Part of a small language model's weights.
Size: 19 layers, width 256, MLP 1024 squared ReLU, 20.2M parameters.
Training: a variant of Muon for these matrices, 522M tokens.
Each number is 128 + 24 x the weight over the matrix's rms, rounded and kept within 0 to 255. Layers, rows and columns count from 0. Numbers have three digits each.

# layer 15 attention output (transposed), 512x256, rms 0.251, rows 66-95, columns 0-127
163192087120131123148118128130181131142152095165134149117117126137123116151150115093143131141119151126104123161146146166123128131131140111117097156156129134126150092116107109131120162108138129141128100145103142067112141093163121127152132097101161146142105127137165156079130129145115145159112114105130149131115116150093124146134121120108143136123087160143091138129116128168130112093140
104142121139139116101167128133084117126077090150132155132114156109148143143153100072109091145121140132088107080135084137149139115146110163095143153092108149101118102121148097137121149147120099113109097130141148114136134122136120115125127134134158139139134145123140127147110109141125108130117137125125158163111137107155090118127151117102140132129125135144124124150173134132138135146134
119097079125113133109127125114149126120133119128114166112106153088124129135111136149118122107116122118121114139122130156132151130113125150121172120123138127122112148148118142152106152097149111133108166135114111124125120115136138181104109132136117135113127095133145120111119143122153097122139162156125112152117140151144153151180136143127139130116072102123148118136120141136121171173141
164126097121132147127124102119163104156165109127123158113116142129143145141107153158116144086102157144093131142128116151110116104132120115129134100149098115159093148134117122109148115131138123093127145143088138124109100119147117136079167121164151124084130139134142121124108133101139119148142125129136111109104160155115144134131099122137113125146107076132132151132092136138144135136136
158138130155143103117137119119126124178127109126128120097137116129133134134119196150120084120138150108131119116136107139136124109105120089134123147106120131104124134128164135133121118142142141126111133143150149092127117074121130141113093131133117119111109157117143125135123127159119142096119131165117130123144122149162210113138159118134170151115104121122113109111146137158093120143153
157130099115154142106146128133119066131131132104106135162125094113151080120116118143149133097082176136133115134116143144109111119084132131167116139168159125150094153153141091137132117109151133130127178096151147109119128121114132110103115124100119119076125129142145136152096093142132130176112138126114160112106145134136140132124187147111125111149131112125124123120165094152114113122139
110098126135119152124095133130180112133113120150125078128112133124117109127113146152096126166128136127172129134114186124094086112126127156128123102116128176118127093123102146140108123140140094143122168089139124105128113124131122122114133110127115140126129148109147145133110144112130138117118104147093111122095128119157134132175095137101139132152131142094155097130126128137112123116162
118101112119102126120098107126182136135108138140152120137108125129163153156108142136123144139117151118123120087130144152143137135134131129107142107123109148149125173125105124107152144115132138161128121116105125151181100137092151179126103121085115106136126097134107132098141129144131105090100198142137145118131132122138157159142120126162146124125084088130157148105121115156120143151125
105124117095120160101119135175122156138130121143099137119115126105118066142090084155139142134131152120132130156141111108141131157135096085147126110141116150099133181109112137106136147104114148119098142101117094145102091124141136150114112159139159093152144149139156138146154108065100148122148121123128125116136116147120125166139102117137135134150112120116105094168087086149127141138126
111153126133121125147101165129127087113120165143109141112138098133150129113128138166141135146153137116110090172111121098150144166144113107117126122153145124120137078154144138096097160108134158141122152134122121172130103139124150129127137181159130131149129139112139132118134126122115084115154108138118136161203149134127134126160163127129149104161142136110097109134121111146153123114126
116162110137129094132131119084150134135147137120131133116113119111114139103134135100150109123145134165120196125081129114142103139134134104132109112134141153149169137119140096210092107149153104121112097136146159157111104140121133120128139137156119073120120136116150130095136116135138140136117128133117104128158110114143090135129076127156105068120146134162117103132129126159128116095138
138096162123089159099096135129120166102165111159132130099119174141147120142175139149139124098126110102135116106154095123130116156167166109107142138086139123154154141115154135089101132134117156146110104127108136098155184116105141096120130135106146132108104142127154139130124148168139126102119135114138152121120145111113139095084150117152075141143117141135069173152115112139062159096098
151144120112090097108115130128158143107162080085113172152124153119125118141149114119123111113149161112114121167142117121122140107167129134119134157147113138056128132120145115148113133090155106127156098148132170142154102157098097125163133118174126143141164140119119123143100130119114107096155120115088107104132117131125124151138133117146108136144123147125168100094115174130106133124119
128147148092131100123119136149123091110123108134153115104109133096122117119125163116138100125116137118126119124123118112122138130129129145101117126091139079105135132131121160104110111159118116147121159111177091133118187151139169067117187127122133101154128139089123120135140108119118124154110119121111155171123117116106141133113121113155114110152146097145110149125099111119116110139127
137118138118112132125109142161141126096127121139142101129108120154110116103120148144125124097106122118117111129127112137116139173128106102121145123095142128130100082130121150118122135151135150088132120153124097117122172189060100120132162138125132137136149140141089110110160145143183159124115115127154107141107146128108165093105152147147140084127139168124139119124099144121121122118116
115130133099113129153121114136143129162122155148112100111141149093091125115130122106148165131156095127118129094160130115130160129141088147148170104119099124106155136162144120161140108127152133115130098151129120149127142116140155111112136136142102126120130111145147118105141134131120111156141132091197135152125095125089128148132132161133131096171151149137139141095115122133124184159087
155093136116129141157126116134172131174115122137159124100092153111128131140180077126098146134154132148154155141129156132116144092163138133100112143119127134147105151109123170105125111148125142098104099128114186126115174108130127156130143124124137124149111115130095121144113116106124132160115105100167089102093129166144102159134114158122124172150112130111133134098117116163140127121100
125103124125125155132112130129117150117113115165121124144085164163110141107109155156133138143098156155119126094095160130135117149153128138132148132120179155105145099143136141154126173135126094162121126095133117164115119118142137132132111128158111150118136171102131140105153115150156131120106124155128140123120119123132143116127118125103165102131119103140148114155133097148116115127153
137117111118143114131127122136140126156112130115116115144139106156136137117116126125139169149137143153121139096118078153125131104138116156155129125128125140170161133104126109156147160114133117129140120135181132141108125118151154125127100141148166156130119118124128111108121135126112118116135157112149131137136116136101135134118126098125140147120114122132119143117145110099138134158121
080118104163101146113129135132104109103140151109166173142140134119130162133133127079129122120136119146114119097135117147131128142152131139124110085123141099134154084089140106160123147140133181113131111150134130093105133148102118128151133113131132107139096103155127155154168126087105150129145138130139150110161165101162130123138123103138122122153128134149130153111106135162135153127109
138168123109111108143105159098142131103122140144185119134135123137132160147135131130109155150125105127134089105160131149106152095114134136156142143118151089118105107131132123089143123074145128188105121149094127118122126143186131160153141153073115094128153126102097154102156130168157171092103135161131128145117125149165150139127167146124121173105116142121140167138107142105137131128125
110130106158143134151134122137123125107125125137148156093100139125154140109113146137107095114140105095129154147149132084163125133137104109132124108162130117170097128137099198131074091114127139141119089138076114154112136090137143116109170160120170149114151143076096140121123107118121094168139116132182153140141135129135049115157078128098111091128147142099131123162133130168158116118165
080101133159137122089097096143128129113137125111143143116114120127108153161086135133143120121154146121128158118118138133113089118122109119152123122113160145111151107089103135101135136130128148152142147125108139111107102161128157160134126106117130133143130116119145125130144148100129148095143147131123111104153142123142117134116146106124113106128133126119113132096125101154159134103145
116151122153091139098112138149157119089133157129118141140141154116140113093150107089118132137142119154131110154125132127131157149147137141175108125128150116135141119107165105133101119178151155134130164125124143131134176122104140139133149145116116109099148152155140147123119146145115136165148103124095109126133123182141113131165134134130139149120142142154135125110115134148123148122133
141115145136148161151099130099105103097120138130120141168134113149126137100083126121118178122138156150138128097173125107142106100151106090110128154133119136136138094086132134140162090111129094153130134086097120113114150120117134095125129156128141133153177112109113117174121143120166086134125088105159137171084173139135106101116111139079110107141104134123147109098139100150175141161105
150120140133129144128107108140122124095113138125093149161153142126142101103117122115153131174168131122159102142113114160119138104116107100146131137140112124144106134096169115133143108144099142125089129107131186132131148068142128158146162145094120105171132156098133098141120164158154108164151102119092104137108110145072111153107108128106132128116102111110135158076145139102120137101117
119146078104123153116133126075132094090130171112121101132115082132126148142125101132144114129127141113130124094101131160104117156128139107124137129085146137118122134136113126156125132134139135142123142089117098103128107113120133110089169135143132155101120099128112138108139090119107133128096164086132139153141180143152119118158118131094145152117142114131133112111149096107147135122133
164079139113133121158158109088155112130071110129143076106157103087143121106137136142130179106127154147116135103133147124108122105130121130124115143132129113106122124143145143126154153143114152103131169150134163110122130102170118106131133149108161118142144127126151105128138170123097119120129088122144113139125102155143130131133112085120134140146118128138121123130188109139125166120141
121101148149130138122127162142134113134114147161123131121133128114121116103143133117158138153119089116140150148106136129139114107128127172131125104154155138164152145120113140123104131102142132133099156114154144151091131146119109138141119122134100099100123154120120132146151115109138143156136116140172138154089149129113103147087140150133148110133119160120104146121128124103197141150121
149088163146113113166121138118111092113148162073129086115121101146104084116139119130111094104170144139120139079094181135148105107146121167116124117129140133130132157112158132142129113127155115107157132142132115154094100121108150087161118108126100109146142138118100150146145122122087118130119113135128124113143130136140126121116168143132102080124137159090145134092109131138111106159148
# layer 15 attention value, 512x256, rms 0.199, rows 67-95, columns 0-127
157110129131136156127144155106154162149162159125109162128129154141134120120152141148115172109151107160166158143111147147130147123105120136140120108145159087116117137128099141089137110136149121116150115112141120111158100091115139168144147109109126106127117105136118131093133115119111106154110114144153125092140119127120111157113133127150135180128126137109121137138083128116138119119119
189126167110146088139160114135138113140110121094148124123145122169134103087120114145101123134118153113104164127114127129148097139118137132150099120147134139133110106108085153117145117089140128145143111128109129116129145114134133119127148132100120138131135140114114117152164105143141133122145099115123129118138139106126113146120139105117138106160185140129114120149124121126151108128145
111106120137166082162143112119093139100135131187144133132140139147140119127127145139099117105113145102129140108133105106142134130116168125097154160110110153115130085129109139122131143091148126150112154148135129098152121136136157152137120133145119128165111109119165139141130131147091121130132108098110146142119097113136174137147145117162120118142141136142129118152140122158122144138096
121091148108129132119113126105138128111166162101136149151149127113103120154156101106119095141152105104093145144140105123116121137160104122125126128120148097121151116140124153120110155134149148138158135140126141128132130118128131148118136117103132094114145104133149135126088140114111144135136122107132137112149121134102118141123113128128125119124124120115138148164113118113129134129126
149125134090122140175149176125161179120145095111146133137135121104149134134100123099109112128121125157108085095147166116089134125135148111085147124106133116134126133143129098146097098142119142157098120146097106172113163127121127160126142106115123136133122129146112135106166112146146157120121104102119127141136119127130141145159099128124137166103164119161115113152155156126132121144121
078136151076136075122181144123110127124137092120157138125141141095189149094105136118145129083111131132126114101128089103121129122140140136163141136119143136128131147118101118106140139139105155099104119156113145165108139125141148127117105127128117110116125142166106114097116161161114133121102148100144126114148131115137116115117109112108097127109146121149117155130101131104151134108088
142126143130141095129150140125114112111142123061111140132147111142105081125135098171108104148142107089100144144107086128115127151093104156142136118157156126143140096134133148120126143124139105144132135153134122124104124144133130129127139106116131129130129145090155120163123134120107144156130109113138126111131117158098107122122120144123147073121154124109135109110175095125133130136140
157127167097105105145125111141078077100122135160124107127138140153121130142116132121090125114111152113099157106120135113121126122151121197129107112125145127134089117104128130151112123150163129136131127125116136109156132135144143092147128113183118125107106130127079117117141123161193130119108150107116138101155137109130143108132134106121098104138154145105135149094134161122155112138119
133128118130086150114130119117151153123116125158146142122117116130088124131099124135116114138132164110113160090148083156146116137140127117123115101129117122127110137095113098135092108117156113111165138150130130091143126109142142102152127133116126118096102152116151098154136051124101114126150133147148144115108137078126115126109141138136119142093137144118128179126097164108117100101165
082137133137179134129125113117121126100157097137124139135143142115153106122126136150121128153129173074137121141160090124116153131152148134126133141119106154129106156117148141137148132138097126119137137129115106121119118160158098111101134123160124167117101138059123126153121136141136099098160139099154154153123128126151130128139141117137134155139109084107136136101148123112120129127121
099165131162124118095133115128110100127129133123116194147093150119097118125109149110145142173141122171159121130105115174148121115118097105116091129155104111120141114119120083141154083127159096085121136113152138093113117097113133110094120151146100085142146134124139130136109132089136158140106108164088126111123116141148124130148082144152123122139134110131151134134146146143111127137113
134125146139140121124141147137117116144117151184123111109109123139141108073113115146150184105131102115123156076121148143143146114113152148178108132088172131125105167121125143147149150142146135131090149131139109124123117097130095122132161129095131163113128137120102124115162132107162125123104131137117149160111123101137149156124120119130174096126120122157114119123168138137129157114144
117179170143091171123140084130131142121105127196117137133137167144138142122146144122106131151144131140186126152166113113153105108127138163146144103132115136165131102137132106149151109111128148099133147144109132084139111110109084139114130116176165108090075119163116127129128131141120125088131138121142127110101174129143122120147100140097126142140117106109102122101134166141133114152150
130126110146114125096147095124112138128127155102127136128155138107136136120114122121127117161144145173142125133096120124159114142150156144154117121132074169103145134100140107117099101145107140149135110093072150160133139095122150119117131146146146120136122134122132153146150165122103101143160141137143163149148146115111113133167124100133125136102147124141080124130138111136151132161148
121098184188147091103146127150141124093110090144132116088114110127131135083137138140143108088111135132138149155104125140121112159105126118149110141131109074121148132105157125144128119090101123119152104095168118120141129139092085149120144126151139125137149123097105129157171153137130135126092124133130142130150192127144150129125128131123146136136102116128138104151100132122131144159118
116135100110167129145109143116086148148131113139111141145175113145114110095108138133127138089100121127130140109122170138134124144115081136139138171102132115118147120166141088104150142103140110163127125124147119168151110099135089106116100143130109128161130134144139074092096158115132107129095126148119098096134136119116152140113147090130133102158126155122138127129155107104135149123139
133158093123119126146144132079129117161163100087131162133119123105160124127144135126114130109112127136103135134128139154118106125108143121112132111124105169147124123122077106116140103120123118054121119126161097114130112169125138098118126122116135114135111132141129123119133150095110131119174154170129165120159129116135087125145117139167119144103120131102122135139126151110157105099130
166148131135123161154111132129126154125130133135104155147124136112100087164132115152118109099158128129140105127142166128095146145093110118142159136107136133107123123109142150124111123113124142097161100120129137140123115144111101141139149122114138129145157116126093105131131102122126126137139128117137090119141143141166167145141129114144137149107160117126148126111118112125148119109111
151086140114102124097119139150135116137109108126112097085116118151165100127148144147147130134123146094138157173128138151116106120098155092128141138129115137127125151140102142138121082129100141129123149131109118068115158113122118136123111107162115138120148146134109145126138127110111128121141092144126126106129121150133119154090118159135132176124127131129140120109120113112141091127140
150128103163115164108121117135126087152119157121132110151136121147106120142116103133151116098101134124130134169163117127166110136135115109084128133133096183132156111119113130100107120112114148132189110125134151148142148113096178111098131165100130177098128127132143160166100152097110115108147135153091129129125126123117119108139077122117093134129126165158126128118131091145119137128131
135133132097132108139096132161137131116118140177126141139145125139116143144137131143091123109129182137118135126114133170135161116138127144122159094153144156099150120133141097127145137102162129110158138115140140113126128144130133084137120150154104116152090155121151107134161106106125103119120091090149111132129153087138146136147165114158159119150115141094092175104128101127095090114139
130145159104111160122140119152120088105138146141125103108137125101164121104132124117102127126155107136153122123112087094153127117148143111126147131142137138149135118111125128145129110157135135102110123151124142098134145139131132134168118130157137128115135139121131113153141143147121124103124142115147130113122122145130132141135142138144113136131156105156137114126112116091126107142111
088144119115147121088143114135132112140114089102123113103119148145166141125113147150178123106097156123129131108138130106120153091090132134090135129128097139140121127131096134154134102085140117132082125132117150117102115095142121135077120117113107133105133123130137129139109133141134110109118123118151133150138132087123119095109087124126081137159111122105118149139116136129098107149125
137134139123132152146144115165129112146132093178157092107117117162116152099134154140139123114113118180101131112106143125145154120104144125145120140109107110112135105136105130115137129118097114126131123170153093132135151163133099120141094139127166147139095129112124106093122130128092173147147143164133110143145112129127162133124161126112133173106119123117120158167130120118140131130144
122140107104178135098148159154117135134127120165113106087112144129105169123134133132122146105105099136130128122105098099134159116153104182119150150100107118138126123099153090134105109143107112150161160171105126165106119146134132112140152144125154124113091127136090103130139135107163109101121109140175139144109147087139132107145141125102160129141119177120126138132144119174126125147159
157066138129119116138135125123132138145147116128161146121125111136133129101070141129113129115148132145126128138129103122122110131129145129135125114135115136128122115126107127128131134141101140150128141165128124139130142139133139148152103121137135120137111136113131119155131141108105144116125134132124116124093095126120089122126110139124126158097111133101144173150127143112139139124129
115155095119131136120113172161073146165155127113142142150147152114111146129103141116115113141148109131123144112120114106145140125125069117162129138094123111159153117142160112116108138081147111113132114092136116152134100117128131099143081090126100139124112107090131117099101113149130128138150141124108089153161124120089145127136151156135099136111153150104143157139125151128116115143135
142120132140130145128143100186106137092114124126089126102120153128128163126109125142146136131143128102113103131107147146117140124111124122115134130145111102122139143136142143156167087104113137136115107106110117132167132120132134158148140134164131128149153117145099103128135076151151130110160118139150120123152119116127127118124129098117105120129136126144114095084123135123124119117132
097096116128145146116113145154130125160114098149124122149131085141143148122155118128119152113150130092125101118181130114106136100125154154155155110091110119115154148133188148145094152113132151159107113155135095166133127138112122142157130143117146124128131091121124099115111170143141145131125130123147122126148117103133165130147108125112117138116129143134134103116150163093115146099133
# layer 15 attention query, 512x256, rms 0.133, rows 96-120, columns 0-127
131146120133124131135136132150117111138138119142104125117117135109122150137139119112133126138127134111155122119119115144087116128130113148125125127145122143113128130131123105114122105125142131116137134141134112088115112151101145108144118139138136101149135113133138139102136159143123109129136110123119128120142141116133148110170138130116149164135125143131122116117118130127125155130127
114113126119112119132128149110137164130147123135133131114116119147137128143140116120128140118137144111120127128120126101147126146141112125131132085136122111139113119147129155155132120124132128134129104135111118150126126137146109129120139135136150131123138104129159123153107115122151133154154146129117122131092137118159119149111134144105137118160133123130154123122119120129128137126140
133104107148107130119122140138114120116115123121124126108135121126148115106142135117109121123148108123130144111135131135128118141126129164145150114151138100116121111113146141152115127132104098113161130128116124143138123108109129114150118116129143115138107114124144127145115139153106133159110108130125123154141140131132114134125118148132128145124127113116152135130138109133119127130114
129119144135126155118123115126115151116135104131146108106131125149107100137147118119136134130125141127121132116108114124142122118104144121126139097127125107150130113132122154152138126147114111134116122122095122136137118115123118105141118100122121141130119145121134126141126126128113117127108121152151130125120126132136107124115110144125116132117124093120141118165129122139146131137120
131147114128133143128141111130118123120146146110133127138121126134140138130116137150152132138113145144152116137123139144117112127122132118123128139119119175124150130123135105106110109102134129132111118131142139128118126145124155137133135130125110105127141125129112130112165134107120131125145148121115132147142123107109162117172142113128150119147140150120109131110104129136142146120128
129127120139106113142103120121122119121130109128139119124130141132161145126140120105113131113138146128132115128132134120127129143139112155127132117121113086116139113123135124132122125155102104119139119120112124155147127106129110136153124150114147105147131116126125136142124129131123133177129136128147120145105154109153105119120108147114139137128130121143139161116138113116131102154127
146128120153116116142126111123132135145128116142132135133148131135130128136131138106118143120114119125111151101115117099127119144128117122112101145151138104138122112125116135127124133135106121136127147134112121128108127148154124136146130142137123158125115131136133126128094131127125146118115141127138123132114123131144122150116109137121131115127139135110118156138140133127122118137129
145154138124123144127109128108154138159140155136114134132116140112101108133112131144155108150133141110118142137121118135137134109131156103119134159121156155114144156110113111110110116106167151148136139122140123099129150163106151130119120115158154143137146134147103108126144136114141108095158095104122143108150103143121154125148134115117117133155125124142087133145110143109127148113132
103125125099138162115125116141114132155112119120121129124073117129146141109113142153131137146125116135146103137166131127121149132144152128138129137129107147114123118112141116126148148136146133108120128129142117140132125145131117121132153118140113113130128122117142142108153141110102104140130141138117144142118128111106142127125148102135121125131126139150146132100093120134125160121124
102118104132124113126121134139087091094145126117139136119119139150160132116131133109102155100153164140116132117142145163122129130108104147115143115141106099131134111126105140149138143157120086122113098131109149158153126113152110123143133134111139123147111120123165150127140122166090150145105131134136125139110137121164085112118120148111129120119115124139133127109128106135128109138150
099136139132152123143143140117106125103142134127124132132144142143130133115149128098120145109114149116117154115117154146153107134122110111122149085107132129111117112124145137146125111176107083107131098135108133138119128123139127139154131132134148139117123126133138132153125117180117151161093139143140148131126132119157125129135132148109118121119125116145134145153124140135143103140135
141140132134115105144104172119141126138161153123134113135154140128097127128143132123128121106117103124101159148097117128114100131116131120146106128098147115131115166137128131113108131127129153156136107099139103114109102122111152108125113158126145133150142111144100111142114127132153135104140130098140161103149132133135155134135078137137120128144149137106107128159136139119135153119129
132145129130106106127114123127148123148166132137106129122125134127095108156160121110150108112123123128119154142109140140103090143133138142124108141117130116106121143138103095103108147120120158133136101115134104140127120121119128119106134130153113149160125131170105097126134110108144138115139120085115146139129111147137159129143094160147111146132133122121118124138150107121111177125152
134120105108135108130150108147158130132146114093134117112131121122134147125148126129099132144161118138164108107160115120120171139104109131118109128136114121121123106133145151126124127093140153111107158126139137109137100154152147148137140129140093128107109145111146125095121117115109133094134112105121112113148148144132150115107145120103105141133134144127145124125125109115112143108131
147106097103127117138137142159128097143140094116130153118132128120111110107126130121098140115136144165133123138105137127121134146137110134109063116171131107154157145146118124153122122148119132119087131125106105119147119116115117097114151138133114149107110138139185109096132126110148144115128106107137110091155143155161117130143145147117099142104128109136113117133164164116116145142071
133149118109132145084148129128137142137097139124125126105124130112136119115130121110127151129140114121154114135178120129129149130111122130119118154118124126091147103108152102150113113134121126167118174106154091093117170117166128128112135106163147138171124137085158125102123130131131115110108134137106150136135137115042164127136125111111143129094137139142132139105093130130121139152107
058110135079132133132160104164119166137150138158114077125129135105142129149119150140122118150188136124170114121124115133119118084121143140130126111122131146108125136088132130101126158105162113096125173133117125137160101129128135113130119142133065115125153149108169138108111108070112130134126110130090076132105138136107141118146100122082115148123181120124116167121170134137119120090147
155088114100140148159149114132167124111101110114112102119142162150164177102125172114108074159123160143134129162100119139099129114141142132133192107116143149120090117134115151110136119101135110143127142128137116093128134116168106130118143115153135112125115111091130092168091143108094128157100143139110086141098081118115126102138142117070110144135161150107081137170117123112141121081162
150156143153126118140126121122130120158108158114144125167109120122128119117127103132139156170129140128162140152165103105152198133100145138107152118097097115111152131149135132147106109176135156138137153116123078139121147103168124164161100094124115118150089134147128144162136140138098158118170131107126124154129112104129111096106163131150144120114134158135105129115066091140173136129129
182120153112090123100096104156116134102094136153107155113097128160104155099105104179110138109090118102107129123118123108165173172195138117172151097094127139139162176089157131141154132126177076132100093114119156124138128159031113105123136150147102085124125141063080147143146183174164088173128144143129101159108154167115145143124148133101121122169090068115161136179105146131122124128137
176129161157159122096144142130096133114131110142163099113116132189118099096131078130137137147136070106134094198114151112138123117108121105164108116112107079149193137149096124110099141092101100105171109089116116151100149142147126152128133139186145153110157129120136071105166171107079103141144149105122130145127143147110120169081120140098154122129101069119135092153108079110129124109134
147065155131103137192139125094133142142093138110097126085139173151143157120125201133112078119142129143091075170131129154142121143176088094142108142106109147157116146178126094093157171062081118120085181132114175118073120146183176088115141176132147070137170176145112116135093124110101087163103103111132188141083112141148121146086183097110180155092135123161109149089114076084147108099170
035136138126133071156082156150099124138105135107071125148060090127063160148147133109113116133145137092179127118153140177097149220175148098148103153079135142119160152145050109154115097119080095155125184151136138095092133165111149157150153111126150213140133121109132165136039075133112079123090166122166120129107135060158114109166151142137124129134073152149105102077101164172090125069123
088162141111107174120127078115183159069077106116114134155123149123118112171167114156067093078208146109143105114183189127134119160142209103096118140143169128154097074198130092104123135108160160073132150174111176082109139145121089127153166121181115148112154128137121143116152144095112105133167146169124138116144130093129126099131141124106095144142183125211134111131104172099127145099133
152088108151143092197131134145089119100155159147095131044124108122159148143160033148128081135149128134141088126083150109073101082131185102130126081034154132152225140080086088196111139101104131050149149113124122131116095134191187157117172162114153165078149100079095158111151088113075118169129145144156081142131129083115126148090151132143113136134104137073129088093108070105152112058171
# layer 15 attention key, 512x256, rms 0.134, rows 96-120, columns 0-127
146088154136126125139153106139128140154125136132153101149117115149120128145127115141138104144129110153120122124118150131111120133109134168114111150123123148127146131112113116107121123135135143137133124109124133128112137106139142131120132117135121112117129145132147114123129136110152107108137107115135135131122138129118101085107124114132139111135135122118124147110132129128129134122110
129141123147140139148140136132161137127127137124134140127103129134097117108100122118151132125121117119129147117143116126124124153112133129133132123135123139130108123126134128107124127119130160118113129141131107136151131133155121132116151121127128122120137133142131123121140121119121123103104126132127127121147133128125121140133146127137139118159094122124117118121122131144138142130127
114136107140143124117141133133145120092131134129125123124137123120117152104114133118118143127130104125118127106129130133112123146109133131138139122140132135157123112137128137137139122119132137123145140149140145119154106135134139126130130106105128124117118119117148122132122098147134146120116133134129124120130135109120124155135136145106116093113120120155130126143142137131132120129128
161133136145135112104127128116149114094123117124122114113118157096135129113120106135111127124146134138130109110144142137126127117120128123157139122126159103137119102116138117117147123134132104134141119144129137131124130128128115094158139131084135129119146113116124135115127115152112142098112124162124113124129129140139143148124129141103101113111126126134137133136112128112118115112156
137135108122112153117125134163115138153153142123144126147137131155108112139156113160137099136128106135134142148099119126138143129136145140109132134119132142113135132118150134123113128139151173121123137094109120137150103097118156151124121147156168131116131136145139135109127143112146106127148114101127129153121121107111120110134119123139152117143134106120122133122142105132153129128115
138127124135134126110132122118139125143124126088124129126141114142113120121117118123101143106127123117121126111113126132119116129124137119138125126117140133147105127135116132137152116124122125131127106121124129134141132118128118107145135109118128138116121124132157135136123129124108141107129137145139135120110129136125123138121130120129122134129132134139126130155114125107124110123134
125135127123133128139118109104140135112108148144134117122110137117124147145133129128134132131118123136125128107134152111116125117129142147153121153133118131157126119125112108137147128160137129129129108131129127118117144125126127131118133120109104133118135121129136140130110151137141131161140134138106113125129122147152135146130135114125111130099122127122112131101139133120127128121150
119121117123146141159117125130098135150117129113144157153129137130155095146145109160123110127118097114129118158125126149135108135138124157110135136115090146091137143131113124125099146123133160120136149121135121126150111123121146153106128136136127140139117145129121114096134122108152136125135135117123137158127113121110115100167123125150127124143133118120126107114123115124121160144109
119126145126143118135116112130131135132108104128112136119131137129128142090132128121131145151144144102136105141116134127158130134123130148124129099129127122135133133137131117113138116131137120143135119125121134127139137135116131127135147140101102125147123120149157127139127112142103136114126115133134140131143145118153143124114115118111143137138138117134108120153125145110127121156138
114144135151116099115141131096138116118113124143121118130134127120112146102097124138104161107122129157136118121102144125129125127114142117154150127138146118160119097136158147139154117146112075143103112154123151114119138135125125096118133126079111130126126102143144127110124080123139145114111143158141138115148133140122135148113147126091081116121121151155135148120107139126123112121140
123124143150151138130130142143128124106152127135131126128135129110135134122130108126135120127146132138122146127126131146143128130148134142129133138116132120123140076096137126138121137155130139116101139142125142112104121145100150144123118148112113125128133121141119129113152119125127145140156124121124108141120143133161116142135119127120115137152125135134107156108119124134119113116126
145105124124135163129139126130108140134139121153120146141118108149125131116161140156130115135116142133124122134134145143123137118111116097107129147109102135112150133114123110114095131112156147104121146146117109113144134095120145122139113115141168134153121168133134115123133145102158115138144112107096123130144111125098097126178096119147125138141131123108113133115153122133128158130091
128124132128100135127108147110108148140127131127137131143122126127135145126142128153171138128102130118139125158110118113133106138123151108117125149087118134125113138090123162136108134115128155132148127107131112129126110103120117132161103122130152106155122145146132099140139138084143122148138139112110148132095137132105122118146112122147120115150108111131117130114157134089113153129145
110130097124133115115119117143136132124114137136135126107111128129133100115107132116083137164137131115118111117113110117147137148150144125156121111146114152141136122153138152132146108145130096147152104110162131142129138123125126128141128139138114092120113111115119099140117109171144131132123141117123140150132112131106129150125154140130103125122149100128135135111156143141122132127134
111114131121120128127081103135153124155140110135137163131126136121124130135134160120111117135135123132124134127112098133115126167127109128102113109146148148178137154130148180139156091100126121113153125123140107130088108147112108092144128126120153122088122121119145095127141131109149106113108140129132143131132178170142165125132134130118099119134113106118121103140145135141128144118121
120117124141148126110092121160126118088107138119140143086147172132110123137071107105082143120185106132091120140113151153137143150133124147112104129125121127156149098108145148138115103149094108179136136126092126140131128102145107146121149108107078120138096128132114162133131127144130145093098158166128122133119127134140128112100135150093113100145123136117121144166117144149099092093142
094161105079144094078162159127140112119144176155121144125151109146123123135133111127144108135125086114115141128150117121106119125102155148164148117178111161125154150101104109111162144120141143121090115121104136127114109136110109128118156100118102100101144126097152105131144119127128158129143112125142105142137178138132093158126119143112203177112148135149158168110149112137122155134109
093099105153123104135139081136140177117151112120124117120091123118141151137154168132126133148169171114132124130134111137131060090154095136174127099149103110176141114154144126123142128130157114156113154133110123122127130178143186130121096127107099119109124144084145128145131120119141101135136094134150096152104115109087125112120095137119144127146127138151122131156104133093091148156131
129166130146138111145135131105123141118094190129147129114147150121153161131130123083131104136104077095064151150150139119139085103101104151147105125161103085093110158140154097136068174142159186143099135103131132101136130143125119190096108121146124102114087106154146137129096130142070168137105121126138116133149077087137139112111131097186107141127133169134112135143087139172205124079123
150139144177143135151118147129101143158122158170139120164129119142173127132135107141121113150132155130170133168118140135173159109092114107105153147110096102068093108134078105143069125146156104093094167149080127141103134112138143179147085098127135172134151165166102127142130141113125155124192124087119127154119106117086150083166133136161115126139126140118127091126069133121128106136134
121123169114169089108126143131130138120106121153136209156138152162129126088067068133135139155097142088118144128155083097116152166159171102171098088104117137154137096122151113124110111168102095146166093112131107120111116140149097084139109091124144139207167130134137102090150194159112162100138157088094094107143179181107129126123120141093182163137095090114114104172149113166126081160105
086087086138120098103155151178124122121054143117124081112151136170076100126146124138136043212101103110186147217201143131160088114094148122153148154141164131098152162134144069183209142076123093157125096162164108178121117131163140117121149150151111122081162105158075112099135117147124113149161123123166174191194128105109145125109116165147137096093077127096149136135118103125113179095138
138175160174130128132115166149114073149113146116101093104114056091142165111079109150141168175101109131100088119124107208076130158182134149175137156058104085120130129144098142156102141111145127120139179138090112165132172106118133154168136131147086179173159146165162125129125092124160135138156174134142055080137120089119100158075127121138113146110143116124109101152143072154151128102121
106138108151070102093131103151102142078147125126116142121074116166135142148121117175125090079201133119072090106157174047131155135170209073050137094082134169090072085159102090161138072175139165134126119176139229148076201144127037151133151141165083225107095140125111137165142088058132138133189151130124147162125132133152061059175169023169073080165146112102190097106097159153103163118119
094125143139175126217150162180121145133123149139187157106183150079143090127112060087128064126108128127171124127222118142074089128163219066094125095080171117145198142125119119212151128083181111143157098098112109089137080158090102156151184107116109130130135098095148109137105104103093117174106106225097146144185128106096128086128116114105074107105114128082165136055135095172150157139159